python train.py --intermediate_size=768 --norm="rmsnorm" --lr_mult_qkv=0.5 --warmup_steps=200 --decay_fraction=0.639
Each number is 128 + 24 x the weight over its row's rms, rounded and kept within 0 to 255. Layers, rows and columns count from 0. Numbers have three digits each. The size before them is the row's rms in percent of the matrix's.

# layer 8 MLP down (transposed), 768x448, rms 0.161, rows 130-201, columns 384-447
099:115092092187174155110130101095115161145126130149113120106111145113104145089115100105108136162127157124116142134152135133100119149142099147152140114112120130097115092110079128087100139131150121
098:135148146157130107153127121143150138116132168192157075120164126117134124096131134121144126154125125105126095115137094148113107175104093125090125115111123077097145174079131121121109173148120131
105:091120115154116170140185135088105130100125119115142138150102122152120133105097104127103142087124103132128132118116193100159164141127114143124150150106145073151113160151135098104137118092128103
101:144146145106178109106123130078105094113098112165069114161136092126127137126165141093100167142087132096143121104125095118109073164145122135095114127140116143123129148117092130143136120164129107
103:143131116172108112098128144164127122121127128131097103123112138128153128097108133107110117120145159172095119180107186133144176109128138149109112108148144166177180151117104133121169114172159125
102:102110088110112135142142074103109125144131114100132193123115103095115103122114135132139095138078133132072136140146131157155154086084142135109175160135157095113131073136130118112138158120080129
090:120102093119080145107114139096118180129164129159118149124166139122128110147137129149112076158140166118122179188100137115120142125147120178143116117114112119153112129172135116099116131120160122
096:152104112136132079053129119127144065130146132121107158116131117132136150109171132126192092045135116132136158160124126149123150157137131138146111101124095156086137145134119082141145120119155159
098:146145113134125121166157154131150100124182132115138123116127062109147119129096167170137116093126130178119158112142151129151101105149093161156146151162180143109118163105099122182132101118126146
103:175090113119160130143121115108152126140121165142158122129113114137121080130160135130111081146152118141164150132124146119120223140189127174136093107140110161144109142127115134134163123148145113
101:084169132121140147132084109139135157127155157124131084094140105117164148183117165096141135136129082134160095120112154089124123110126102136108164083124135112138091154111148109123150083126146123
101:084176111127103146141118150135114099116149146114132142160110136083152151106125152183144165139114136089068084132089158161110176137167136092131148136134140094095088144150110141142136153140106146
098:096145152131160111122186121104117132161131136121137114100132110133121107125151122122139129082091102111136088136138106120160126106120125136130116153137115112128159135123111108099109146146149117
101:094121143117146096070126097121175114136128154165135137147140147125118161117127128084133106133088133157101097104152151053161175125105110078110116110105147112150167120133124082133096100115102152
096:156137178109108082131120163119136151069163099087145164137169137137148114124130112120133162143140124128076152152108093140088084121107066168098115151124092087107119124156124162161130161129114121
101:136109087083150133100116145129120152099151134090142135146046162102122126116135065101158159125119144145063104154118127133106151084126111154104144142158125111147116102104163146141161125134111091
105:099106175117128123157064120095189140074149118174149167104110150128154143114114142134148114130118114130147141135184118112118134138114139127095146122134141151173114110093069133174094149103142153
099:041117185129121149120138111108107129133137142144147141110138094103111122137137158139148163145161104102133143091132121114125133139126120105117107108097185162115121101115165116139121130122110128
109:142130122123219115187108144116136152163136141138155162131139131185159129139110146171103111098133121122155140120126162133124129166135136128148071095151129118129149131155144147104138156123098130
106:118090139124165141143112172159141130112133137153166122132125132100132100177145147138066113135112115119099087101110109122152131111125143104137135106089131108151144123164145125134150116128138149
103:170113107130097137120091148131129133122131112135124142110127117126145133135116130157139136088158119132063099092152184069126000116117155116131129094131126136117134148174124094160151144158136088
103:103097119132162156166158137125139117115138109144096134120134116142102138116161132121115106097148144077154120120104148144113133121135110094115114085144095139120156129136140100129163073118094157
103:125114101145130108121132149138107153122142096133166114148127137107118132141153129152145120114159148145137158134129165114115055125125166095102127136131169175075090166128092099121121120124164110
104:156114118121150146160116137139145147120122146134139134077116085097119109084125104179121140097174107124155127170127091088101160141161108127121125099144112099125066121153114104188120141152105103
101:126135106162121149116169130165112113175131121099152153121130127098115157144124135086117140149152150088132130104144137122170122096162138168157133108070149133156120147167169118144130102125145132
083:107148139146144112122115151155124127098134136144165120132153145170094072168099077129156146117092105145082160175140111128167057143118104122146097104127113152105111120100118102141138139153127054
105:132095094126127092107160137107081133101130152104121164150125141147153128138128133183093131122127132162149142111142132148137072101145128135136105134084126160133103149134139085127100146108125130
087:162125150156141118125116111131130146103113101139141164136142139147116058154146154124127149145104160124186157177154090101118068123144119123131137117112150111133135142118096142127138117141098124
098:124110160115105125107102145143126112111173131138063146164125107134144132125119121098132114130143095091108125105114142137115193135114173086102102093127134125105129149146189116132139166133099135
091:154123140106087096147111161112125168111162113072119198140147139146119119107117103135113131161119115149137158102083146112118148129144131177159120132151116139130123158091140139138168109139089140
086:145123130140113124127152169091110119141113147105154136117112123125124115142108150181131171133068134121142168131142157127133160129130109149128138160130141143097155129136108151123192163128138158
099:102147139132128112172122118106155155157114147145135186115129114097136077123118136124096135123094143083133099123117097097117112133156126124122123105104129142143102140153148150139115153129108140
101:137092091156146117167106156105167139155154107133119107097111162109113137148102133118168145124101177171152147139107161127130076122130174137110173126151108135111125134153093149143117103119151103
098:116141140167104117141157095121127102134141117139149123102104146136112127135098145117116103159139133094157129122104192114135172115144101095168064098145131133133124164123139160078106102114147136
101:116119159101139131118154130143129100126097163119150177122104187100154121124133117153138164151168089154146117106149159094127132089170153152126151134100112137170157121150106171133145107164149121
096:123125178120131086151144123141151166104110161125141124087185150138102166159062124128151114141111118122125127096127162126136052123107117134139110108140078117103130090146151105116136131158147121
097:127149130149105075098177100154121106104138167117137101122115136135150136110125099082091145142113117138149122101129114111134097125098152129126122148126083109079108165147167098129122151070141106
104:162147154117148169133131154139117142150153151144159166151145132147066124114131138154131094106174119106125121159104133148091137090138115124104128145159129138115099127149097129110135186153142151
107:102116090111130170153109093136069133122127161134145082154070135132146165182118084110155127129117129139104117147112172117105157149164163095125146107159155111158107108116120162140110092187114110
105:143089121150081122107117136108146088130101164124131150151158091171142128139122142076091144110130129147135132125153108155137143151182125127167143115123103155117144108107129122149112128127118114
101:136128155103153145132133152131115092132116108063113136096128143126149094106137128137094151129138123097088126104125134136189091135141159129137118116122093098099119170152113116052123167142095134
096:167120126093101168079130114133132120069117118156132144180089139138167137161104115154138119141096139155121103127134196133135178108113143133134141124127142123151164071168103106084100135142132144
103:106112081108116109136106071114101098117135138128139079105126127135074135093120095077154108118097152162085069169144096172150195143135149136103090134121163157114117200134132119114115148109104068
100:163145133120132079161114116132197139155096128158154129121124131160133085105125154138138087127133136174102104149105083138132150149131075165141140153130134113115119085131145142165124098078130131
099:129140129136124150167104131131168139123109126111122116111127128175114123157123121131161142142103131140082135146158090119162150120154092116158091113133140142126098119113141119140177098154115111
103:107101121124106103154092172128130158119159130105104097116135110143109128129159101107116110134112123104166102126133114133171018123112150122109144141172141152109131113139109141136141156155134143
098:113105133147116137140119115117111141106146113141168173124138127146131130069179169116137154083131123151103148098156137116132124107091173148107140113105154079137148160113069066129099138158094122
102:099172123103159139164112133172145127167085133122136147142138112126098092137105143127097104131191163146134152101102126109128060107171134132153135157179078125114125133116103126116154132159179144
098:119151113121124160129087118098155101131086123139143138126133160155107127151129137108173094162109112143067110134128099118131249140105122156116153132129101129125142132124092104093140118111065117
111:092101135110106082146095156126144097110131137141125143089147127140138140147161117121162140129145132124146102102128157124178077152130181110118107105116144137161154153098108137131126136113124139
101:164134167145106122113148117131134150124134119146120178119147084115106089173143127149149124152117129066141112086123102151128110108111102091125128109082148182135104138121159125145174110120131144
122:117102128143123102118126157111086128118127119112149116158081077151165138104105101126121167115117124093127096098136083144136139151076079100148161135128123126131120135120148133164150140109091147
108:123153117148159114099130140140100127121116125162146110128127092134135152083092128152143167129082122141140145124082141153136166147115108139113113175169125165125119102119141140131103154127134129
092:160120157135116145140152100083136122142114107084139121126126097133138127132126148121085116139144118127123124111159137080084130146114147131167127132115128166131144142138125151068097165144110152
094:156118148191111157174118165086153150079128173149090117124117147106086125116126114156095148131120135130115124107113123132084108148139174078129118066156138097122113163134200110150140092159101143
094:127102119065147087127161109099134142179110127137098146154140143089096101114124106112122101131107146144116079139117142061107126109154090143059152104083147135114149126129122115117174180116136113
096:137166109127164107146105151117118068153159147089084110157165152167147116132148141132136132146129106136141167161131151134168120144119174122145140153138116132140140124119147127111088128126156135
092:079141113128116113107097112142100106117148135150147092151153108128148130114092125114130123128101132094107152150135142129132123131128130111122099141131094094144081159100102073150081110107104092
099:107115141145108130085172156108086166139152132098068143135136150071140108155115125130156098143131107131099141119135089117123123149128132130140089129147105125149153122158141120113117143154129127
099:111118126108126106086155098103126160123146123137160135145134169125074116111108144090103141159141137129148105147118127164157122107139117091135080117175145126126089136137126130127123129203115126
100:126119108160117131165187103100129127122137129120115125123115121128157110108141107145110156137135137192131135148134136108113099117165107154130158125108112153170150111135136109133090099121133099
085:085151136128150148108133109125143120138132142109088117176117115130117138139104161118104151138132133167187161129151115115132126098128167167128137154082122128130130212124143124136156123129085142
103:108179142117120142137145167098146153171100121106126104129116087171155132132155159154117104118151095120144123124121107109109112156155155127135107155120079096106143118108145128135100148173116121
099:151110132126140099070118120146114080128106145127174180131122164101121090095164159129083144107166131164129114128134134104141162142145134129090132153123135110132098155110139149124119172100106184
093:144117098143113167114142080111121166155103135101154145154100106131122137122102142098126143135069121115124118180160116126104167079152131101105111171160142152155181126132114145116147148110113110
099:114101168161080174112143099124141102174094152101101113142150117146123139117130125080151151188122104103141111137096144147123111174124109089157150139142170134142148121128129137143127117147106117
103:092145158132122172119129154131130120120117139115087100171197118132137076152122135116144140090161109122155115163128141134126114148123101126105133113093132120100106178117162115132132148172145163
101:148154098129123150108120118132133147109149164093099133149107130123147128143068151126097117150128117130141140147141109138171100106165130180153111139153133086128088125101086151178104128134063127
096:121116085048131131136111155139110109129170124110132140185122119161101087135146131143117144130137137092106143155123149120123101146108122105091141158099132149147165143137119125153136155144075144
096:169133111141137100154175118126115115146142141130076141149150109123119093145132169117134168128133183103151150150144099119105098126124151182106150116126106144117102120123136111127150133185132135
102:127110140160152116139145124135147110135148155146118145115121103131103102141149117174138161086164108105135170128139140088135079190162155103120106149164112113132155104131096113106144125117109106
098:077147162154132132108104132139134116143148161091167116103143133092128138098109146149090105105122167119122120169195137141088122169098154131142102123106134155116124119143123111113160115156159149
# layer 8 MLP gate, 768x448, rms 0.166, rows 131-201, columns 384-447
096:127104151105099138128088132143143080164121167134146103167125143132145092171152171118138132129117126104110149141121165115133122112159149116170126161095091123099111141144165120112141166113143120
112:105119128125124109121195126097104138168110150198123176147140140092128154130154179165171142166148119096145124108146170132126120115152134131149134168097134087107145173127175154124115157084123141
103:158152123103130131147123130136131130068155107048080099124118146116132148094096177130162155115156150139142100091118161148141132162115128153146168159089136103127129147107137130144143134141122116
104:125124117101119158145176137137119134146146124086159142155124117090159139109123133100152131152142124100099112092102124101127114082166131151177115125137123111117097117126128103167122120173154132
117:128115128149108144128151134091145159183098115118145085087105136140165126106170145115095123156133143141118119143158149095079139141148115089094097152123101106139156138104135179139088156118126129
098:163083127158167102141118158152109138144142136085125143124149131148113115091153102125146171153094167079143146139169118069140105122164134091110107134143123137141137121146124101110137131149161145
101:141158145102119100151130110120140169135136161121087117098093093160127146138116130154157115090154113149125142149135152118107143133140164138120119090120105142148157100163151095144119130155140119
107:091139120165153170120168126142125145118073168105144149175116141149100108153157139126133117138136154145194066090110136128100151151109149143158166108114096118117100106128143143143125129114121158
109:137105128126109136154169117113114125106152108112119123104086147155119120136143106123098093138112146155136135156121116142154103099132151141126115118125114157093133128096139088134143116138120152
097:159129165100165093087116128163107119156086124199129079138171154098124105150105103154103172117150175158130117155122159145112123108125134107168152133142161136142110129192160118103172113129118129
099:122117119157117143078179105134085101153164122107144153088130153117153136131171098172135138137132143115110135131178114128137135122075154163130117117134177109139127134112140092130138097088085146
102:134120144122146102135108104134134129057128171116106127177118117148115100140152121129131142152142126141132147125132124108149122117098096138128123123131112111150136102159145101086125129135132134
102:165133102127146121104139105090117100093181154119119114142098163096149107135139166139144185118100126067141140121092124161110178112134114118114130148149146128101122143115125146151141117126155149
091:083168143122143135109146185135106135156141122151114117116106142104111139133124108086072185122091160132153113131132119102129138122156159158122182068188112140150081098129166112138149112151122069
098:156085120086143106126136138169132100132136127124100142120125099153192131133139180111138153133133152114137157118089104097133128117176168113134159129102148103109150104120123119133139139172109123
112:131143147149122126140127118156123138121143106107142130121122177109089102123207137137154144096135125087080150121133100103143101123116107143129173122152103130099122113108144107177130144092155123
104:159141136093127130146146137104144092135116099142099148109172126152147147215130129134071155127136154088142131123123120127121131125112147116128106136125163094093105178164098111125108162144168098
103:167085132125114119156157120097149117105127099115143152097134135092124089099096134125159123135129135094143132141123086132151113136158156127096121110154142159093147099143163128093092125136142107
111:105109123132074151119123166172163140115140178147075140108125165126138137140148163148123180145095180104143096138139142159151118153118145138109110127131157126109116081133150099168109109148134181
103:202137119135141078133113077173118121184149162122140174146141120142108192124117120137106136129132106125163130131165126129145111117123159074152154109175142147152148141192122098092141143160105099
097:085134134137129124101112139119113116160128133128158125119116116140134114103112220105154127122138155091106148145145074135152131134191121103144148130122132138141087114093080132111138116115168086
103:116156141110176119178125168084118112114134096148152131124126155125120114108168103116158128131127101133121131129134139080124088115104109151160132157145114139190124139128092139110131156165166135
100:137127167095086114124136106154100120155122129127099123080134183093144107104146131141141163119133055096111147110158151095104121107154138143158180112171097119119163077135098129126118138128093113
101:151099123144153137149094138133129109132158129125157122098154126149107144149143144155104109131165175156132145105115120145132159098115147083132134113146104125147138081135112152113128111112130134
083:142081150112154121128102150134102094154188155100114132106104114138118148152080152123122095168118151131139086102178126143133080140119114127137125155155166124118120130098156138118141106150081140
102:110100126118087137096125149109147100129134114110166118150156119101119133136107159098133154168096123126131152129107122131118147128119129104193103121093126160138059170135093157111150120142118128
087:160162141098146145104151164123155118166142137144157116168144116104129111157107145130139147107135113128109128137133110170136162107106119136127139124154078134137126153115140173138151151139160143
095:113116136126123148140125164121153132097138093095165136142117119074114161166105088092108150150143140109143102168120109101127159075128087163100111154077153124106146130104116131134136118137138140
090:086101108144129123130130094120154084141143126100127125132100183143103138117138148108183122129142184116097130134070124116123096129081132130103160139142109165142146132167116161157099118134135133
088:137120154138188118130132138117162118130103119098166133158131110096124114138124096130110118108092084163128117151150143144113087134110126127109134137148116134136154167180155124116107086083097124
099:127134137113124145141110154118105095140106158094126087140145065115160108091148152135135150113096133085098128135127138111090121146121116094142129133100135136174108112124131142089156085110101113
106:137099157187125117125127107142133106117132098084105113163122151092151125161121147126133155168160132145130122133115146112178134170119149135130139100136142117153106124130139126155162142143149150
100:149074141169149104136115081139142164114101124152128140089144093129149126096139145146137113133103171158143132144143176133167114130128131149067069091122115144158072121129124118103122111122126142
097:151134122126137150134125157103127149087166162122114142156117133113133108136114113115148106134161106137130087140157122114109134118119087142113107116085102089135154130162125194121152083128143109
109:111146145150122097129140097116090091109129127100154133109113159076121115140139146125143092141149078128159147106139149114138144101120104150141134062122137119120133141120093119108147164136111148
105:101155108130117101116107114126150125110149123130142180111089095125140157111164104128130114158166133093127107093119123109118172119121137124106092132114138131126170107124132067132133167100145098
102:128123156096166109085128143129133184151110130086137134172104160109132096115108137130116090158151132103140150114100126181127122118133137135120119112100158130107123104065092151110166107159135123
107:129100104147092126106123115136132121082169143110136118120170150156121143133161118110099145159124132111105147132134128158167133128096142132155127120126155102191109123095113099103135135136135121
104:122071112151127122118100124100128140146116095116119188141100131134109180124128098124152137173099126126096133095128132083128145143141138102138166145127123146072155135106139168114123142124132152
099:139146111135141132124101166093119112104123124164133119168112122171143108155124157101122140113142170080134124149153161110103138095122096105106119146138140133154106093092120131135174151141105139
100:106144155125139137086157135155094129126130150136130132105127155064128158146130129125111110139155115107090158117096129188121138143094167133130131086109133166135125136076124148109140166132169137
100:122111121107127115134173100131166129148156131094169126146144109140187127085121136113134122135123146146141143139165135113114115166100144102132094131105070133100132160127116120090146115142073127
092:128147134149128132119147115104185139135141120139118129103138127143138163145112121101113122139122117110101160092088138164170142156157090129163142149139136122117154119108168149123123127133156153
102:135119131143172126092152142132104110123121121103124171171105144105120147143106144137125141151119120073132137128119137113075135127122150132131153133087123121089136134135140134145133081147100151
097:110136109155081165097125124112140114106097129129104124133101114101112114146142135164095133131141108093118107099107149124161116108084150160148124147130127113120186180126138141054142110125106150
103:108131158136121116121097111132099117099126125164124122093142139116118132123111133113108121117144101162118166081152120112071116101125135098115134079115102100120100126139136128155135106112091142
106:155131118137139138098151112147133106163123169113133107159112124157148104140096180159150113171135110147144093113094066124139130151172137118158127164106118131128085131128089134102176099121149131
104:090114153125126138154134119162100103136110140151080124086129141099154096133131115153055167102071140084119136110143138115119142111089123135112125139113096091106137152121090160137119106145133162
101:138165124104129158138137161125124155148100141168102117120096096175136147082133114123100132091151111128175160097157176148117126155120101135135151139115094123118105101087123161128117161111133150
101:120131071130124156076140160118140128127154125103104151130158125148132113099126162132128135096145124154132072125097120159131135147139156121121148132117154129169147142094175145122120157106134130
130:142135097111116121124130132139142105132094106143140145093118118097134095143129158138080108105128097105108135155117138126132130134138167170113129158155143121151096154165160160124128134149185148
102:134106142096106107124122088126076072155118153146108086107113136152153108148078121145141169144115089114116105116132065113143152120142126081168130139092143158125121141127118112133149170114115121
090:112165138131106117156096154098145111095147129157110154117130120112075173086076114156157124140138125130164125146091108168156120130130125137114104111138133094173148170070091153112109128070159128
098:111089150144167120119157147138125124150135148167137128104092157117125194137112108117122125152084095083138157144120136108111114139168163115106152173126130155130114144147132158151107104142095139
089:124110128140131146177088110187100106161139162132144161090141156171117122084133141119138105132087069139186158115128155140129136137114131084111146110112125135124163125159102107159122119164095117
092:099092139134125137113137177163089186132099133170124144136122142116119144151115142126137109137145119130117126131108127118118121137127146108160168130132133110075111087167108117120135132112094119
091:113152148108168122146077124116167125168134140163115139110083113119102080119122143161137127157116150138135130134124069126098132123095175111126120097099142129107132133106159111122121168106140139
109:132129116128140116148156182157139106088105157093149162138133099134141109200147149132124125137101135083137110120159118117159139128092140166134151117131135137116147141087117184117113094148086147
099:150158145109136121135108118152151108143121143137166190127105169111158142097136173117122137090158146130136124111176135138164140130145135142143156132135143119098139150106122113122104115138120139
100:126169120097144136101096124146150161124157110166166160131180127122130122062135129094162132158066148076138134088134119130134116085145126101141105099108126101115085103109134162109156130161112101
083:148138148117127139108131096103137108111121180128171099148136110100137121098103162110140131163129123120117149155168095114156134084113134159124125083162110099097155128123138121126129153085146098
100:135195136139095137142072121144146112175085086155128131164167162176165097172087147106124136103138170130104128148109118130126123127168121109168118134125150118136121153101125149119119134111091148
099:150142114114131130136128121109142129194101183134126134127106125182107140192112175144164142123126126113102140117177121133123150093126136114158116156180162155107097093083143126153106162126139122
092:144103129139146158145106141088100169156084183165111130169124144127162123112165115125114108126136124108111125109130112123148133109142148163164160131140121102121135129121065154146130144088164066
095:116140127105128109123150123153141138089124096165136098083149125127164119148128144113115135120100141134117132101115140103121134096162148117064136141174157148131075143144146125148111135148101124
104:152145148148123125098099111143116137136181129148170177140105095100060099171119119154145121113144153103095131117114131109114107151151099114159128132147166100139128138112134137104154143141159101
098:158143188155101150153110075132129130149141126138160142096120152129113114092130113135111165130114124102147132112115075157096140167096149147136110118142152123137129121175107115143116190151123092
096:154173132134152157131181110129119094171105147109107088137130159102146080178132143142080134148133122156125118114121142119110122142100113136150149109095143123123131147120120172148133106124177146
099:122123130125116129140104102148107137144112115133120117169146109142106106171118150124184135095117154112142112147133148119125138112169107103105113194084204145123154114087118150165146099124161137
100:154123103145089129128096126129178141155135119116124112139153137125138113099161116099140126158138117142107131147133113146096133115141144136126138109092130142125156169115134142117117113132134110
096:128156104116118117107158153151113080151152136119192146119110133124102132113103158119109111113105127127150101159153107114165128145079156106125130136124162116140113141141113141150130151107104166
# layer 8 MLP up, 768x448, rms 0.171, rows 131-201, columns 384-447
097:129128142159124117131141113143144073134105113141149138058137139138129153113149114083112183145107092147140099111086128135098147113106104114142121149132139132116104148184127097103156125196113097
107:133170141142095173144147164070119137154128130118116105092130175098079122157137136111119156150129101112151160158116174099146123127137107128138108144151125120159115123093119138126164161107152117
101:150138147099127113129110104104154123128119112144127143110126127161132120142170129152071126116125108119096132159112141093120118108144144125140122094115144130125139141150103086151102153159116152
103:115111147089096172125150151162141140129130154114142149147174104061105115110112139142165154170118153100116121133129170160141127150121140108136125110134140155131152120115140112116135132118119120
120:147131148140124111178121136130137132097125151115121138096126127103133107111140143161091110125111135146111158104126181144131138151109112142122108137145138141115119156116105154128161114145119140
096:107165115091125189160168135079139126131119128139172165096109112113114160112129158116165125110096125159121131164101126094141156121153123149165136116159112142123097172102149110134166132103180094
098:120136098131142119119090111129108147119138151146093107086105115179090123130105127144180125172140105149122131113105091130113131112143115126095126132104117131080160146087149071148108114162152091
097:161148127138158154181113099148106102152168136131152114183113095122130117152108146063171100124150084178114149145115159121138142098117209126162107114143181131151134122099132111126112147151142118
103:114114099138076120147151088134114114089118092135146159146151126142072090116130116135161149165114128112119084145127116128122133134149120131122125117096128118138107151150109155173141114121080133
098:118115100128139125140134106093150138127151152133137167130142113153176137122086120101135157106141106150139166137129114147150165142162136143098102142102103084149136096104096104115105158109169140
104:127136122101141112127126134127140127127134124171154103154114114138092107165138130124126114125102137166149100098100122101161100135068129155132120137098135145151112078187101119099152124165165099
103:111076149124132137113159165153146164099137147142108159131131109125098160119170125123121130112161118129138089118123129070145121160166122119089101081123111117129107113156125147148107085146123133
099:108114127147085131108130145132141154167132151159132082111105188138094171138105107091136127145152139083156132157146133135108110149181092163125126101076141123166146146151114122151102123127107125
093:130136115105135102121144156095196111162139119112163151116111125124150138137104169135149138131180108145113122159142141133092121139139100134151128114117099200132161108151131149117146111124111146
107:161145105098130120138079143128131120120179137103112161106122161148134112123130126115133162120140137115103096104098131150106125177133122153103140075143081148156096119124111128089114151150140164
100:139145146091104087085126144139149096135138122168186129135114119117146176150117128133142106084153124153098140148107154149116161112128159125128088176097115139135158125122112108151121136090097154
108:141158158156148111150123117187113147103122127139127136138120125145127149138124101108150095142127117174067123126143139110109118102105140140103142111099112167134140099116142179125134129095124148
106:146104136075115083156088098096142115152143116106096158117136101131146149122112126144120140146132143115169136150122120108127147143134131147143114118117135117123148107105135102134090139126143137
110:112143134133174122144105119156116153109149172139125131086062106141081115135119155163121147107168137086085116158123152144119137166137134129147200103101115084085133122128175096145108113177128097
101:119150138144110096124170081153163083123132164122157129190085104139081113093117072156169163123082075134139145131122111169114107134114134098094144149128111129153150129133127154140120125096126098
102:123118140159112116154104170154109112151082126157112121174124081104167142110082091143173132110124174132131126081124125160154149145125130090128132116090132127157142104142114136103122122128151158
097:121092157126075076160122113134099098127199166130139149115130141106149141124113102098113158053142068153133149107166114098122115157145133138147153155182150151122092143126138107121082145175136144
103:163134159155104132174165156114093110123142125137157145117107157119134099073134117158136125104112129074134168120166140141142140140120137127148163152107119126143111115164090143115178132067108070
097:113144135155127137060089146153180094131163127128124134143100117138107118123095129115178152105125151152113132119147126126132144088109092136127125120093155112158137145130142141126124155103149109
088:123135114101114142123114150087167113106154135113137129154168122110141114095092073164095155139130128137125181107122098140128114115105148129101140149138113107127128138121137123119131115122135151
101:148116121116121196103125154141145152094065075133138169166142135097154140141081128125125096100122090132136137134135148105134091149100166128127132121147148124147095144152124096120087177152106158
090:149119099167104182179109107147125147127162169112101100105161117141128141126121129137157145136107082149094128121132144123124169160155150109182121136133133127118104114141086101124121082141119076
102:118109134119148136144162128128127133177108125117134122108128111136140110151125118141101122120137095143117139155099123117142167136155118134126149106157155126134132106141088131125150147139150167
092:113153138138137113149123135146106120138129093129147139136117128130187135105154139131144107105114141112152060092174126131130135139125132121105147125078141119120155152148126114180156120100099130
085:098126184106167118139142116153153152123118084114134124133131115154153106132126116129117124130123095174113071136113150158103118122146180137101131114129156124137142137129118117153097114114144135
097:135075145170135184129114128126105126115127114112112078138135132114161158124147164150116179135086110050131130112091142080137134154152108128096106139148119099148133135131132151116154159124129142
103:147121121156127133113163156154107100129167178137092149145083127126108145102143110141128126094135096155107122145121102100121122131132117122127121156069094164098118098173115137137120106133105069
097:113139123136135136149163121144096133138112094112109099140158108178112146089148203165107109129104117145095102141100162116120141130071138167095159170129098126100145109115131152127144101130168145
101:143121130145137120130111128144113098153168169160135118159144125121142106093117132128146119109119160124146109108144136131121114153115111123125120077148126109138117145166109137117128125125115136
100:147131136133140135150103126179143141144184119110138140101140140151127135158134104102128129126126127129109137145064109109128086131120122138126126142166099129144119109122160153131139076093128131
100:130110141124145092144129106119134128131140152137130122116142162147150114109113099093156145149126149153170104128159127168157135137141111093102140088146117146088116099111134148128136156124140124
104:121117144162190119111110142124109083128118129114108090113092081136153123155121161132112134161126125126120092129129121145130108129152123101148100118104128107085112153164108109098179110160115139
106:107113124133115092119140156122119106167126128144137161101107120182128138134105133141124111098158115144125135117096109128102107116118145125091145109130114117123155124097127139134112088133120148
102:165129189127115108121137140100141141113108175162154149155149116110138129144126131143103151119151141110156114123143109146166173146129090189117147123147128140130123103090122119124100130128118128
094:093144114125078134165121137113156134086107152145157142174142129116147134102104132108124113119168121141109128184125137155102127168094078134168118132081111163144095084102147143186138116114124127
099:140154118106157150101126099163107094129144159145132134120161143150091135155111145156103131109164124150137100127123190082139137107137103140076084088111145152128144091137139109123136137160174110
103:121113115146119084092143132117132151101123119129103104140135163115096134127137151149122118120122156173154131138116133202087125136155096167153145104145126168130129121135137138126113118136133088
091:064182051176123140120141126207129096099117164130086105120110139137139157125101107133100149096127161116116092115125126118129128143165140156161137109140145138121118128160143125109119101096112130
097:125134118150102118164116163145160126142171153136140074114133144122142111113124151132131113129126098129168137130149121121149133169149156143102135166123143099134144099151133108088136079151134183
101:122118171113110140094114114160151073151116112145091106114134100160109092161092124102101108145097153145138102151120169102106122108106127129145140141146121115081132093107107134163127144084120111
093:094163187132119143102119106133158126103116127116098118162114139129095140125102106127171122067167138196141124121142139137183144101111139066134150083130119098132103137152141114147135138098135167
103:123130131170106110134129132136170091125129098088105127070128123146128109146098093142080092115150139142136128118152076137123123146154129151105144093085126122119131156139161149152110139103098130
101:099122134090181125137121112138118122085114102126113168138147121112142145150149133075082150127078128119201177107136101126139144160111125140122124135088103133079123155125142174145112113172184156
109:159095126115127096128142096132141104130166150129138145126186157110148145160108149110128130152127122143092117150104106060118151162117121118195132140121179119110128161175132068126134107134099094
103:089107118122137140110122099137111109102135166132172111141086148171140122114158139159143156112146127091166144122129116144140120117120135146121130135151160126150170122148102048114117115161144163
129:144129157121117111147116151096100161118173137081140106143147102116119148078093152116144173105105140154164125148149151143111141131112122142145102170136151133127145087098102153161102143079124124
107:121146143152129141139121113141131084156090139163110108189141128107136100107107128090172152139154180138094146147136157129154148113154111150104132136150129145112112093138126119116099135093155138
090:133136169155127141175112126127099102105196132134132128129177128095139156120087162176130158158099117151126128112125138175162159088140102127125108149114144142160158140118154122125124093117114136
094:150056139156115133153101128099165146143140151138151125115114097159134131123123144164095131141108060103082112087171144130123151136151167100114117176140116120139131139134119130114121134117130150
093:088105107153128152110110134083090136166147130138094134117128125089122128145136099115127086126106116104175115126137134157126099137097119105089150119116126136129134125114108120153142106135121085
096:121126103080116106140135098122189116150102089109112124156138155160162131105136166135160117184144140163149142102165121121087111089148137103074144143168135120128130140131158099154098164142136139
093:114124129111162126128200132156116106125108107161126123115092164135135134125148137124110156131120125149149113149154125139114098140150103091162112131119159156085142161106147156154148137149125135
102:115116162127154173168160132125127126132135120098084159162118176122111147127166167148144093127100135129127105130131145118160128184152166127132112134129125138103139170142110137126136157093120094
099:105108150096118147116125117147121121105119155177153172109154147093130164096132176110114136106111155131138163131152155146160123105150147166133129137165129139119094129107137103100122117140174165
106:124091092138144171166153148118128120129107124143150074110127131110134112128106131118127101167111136171127173108125133146112082122126127131173173071132100127111132113131151147134111155099060130
094:100142139109142125134129118060099107160101092160128097092155104135141154107151128160164152146122121099155146143156094116168146145142152100102130138140124134133157117134149115127125108153117137
108:097159193159130135098117147128137115122117115164102168135124128137163132148119140130143177123135149106117093173144107089108148150171136139106132135094114118118124139110119116145107130142175129
096:142101133118120140090148159153106141155145126101105131133119137095142135117125126095156112101157140189131140124145154115126102128109168152134137128149137095143116131135139117147132135127125138
097:098137132116106130164103142141109120167101135149124126106115144110116166149140145170112138154147114157116127083109157137119085112142118148124148141131114080114074126095126153147118078119136106
096:132153102179082160122160109119096164117135109160122132135104177138158125140098123136120093107152183152124156106142114149122150113126147167101092128089166132131099153141150151132114099153096093
098:171143099092115097180150119141105138085142164118110146105114108121130118170074096110117165133139142120115152141167123119142178146176143091113124115150127159155126147091146130110124116119153119
107:145162099131181135098154132117167116107140156122091100160156130128097113152159157136143107119133102143125153146127145111126193143145135163140086127125137117114114124102115117148181106111110147
100:112103133138110153158123139124154161156160180171107113175090120136130107117140114141134183128127129118142137123151113175143120118100123075125119065104110093148143105146180135110135141122164142
095:113087129095146163154135146122114120099094109169095133142166117126124098147095078124116103112110126091145134122168070100118112100140128080111141136084135140126138140091128140118159095122086130
101:154090104109101186135131142101129118154129155135109146132107124112106144131133134148120151165098165111126132126164129096149126162110111141177099132175140097139133095140170105116119129167153144
095:076129161116150097118107135182125079129122171149148124122116092102115135168108103144118120114134133110143154092111171108092128135163179076153128163098108139110123101145124082093155109133166155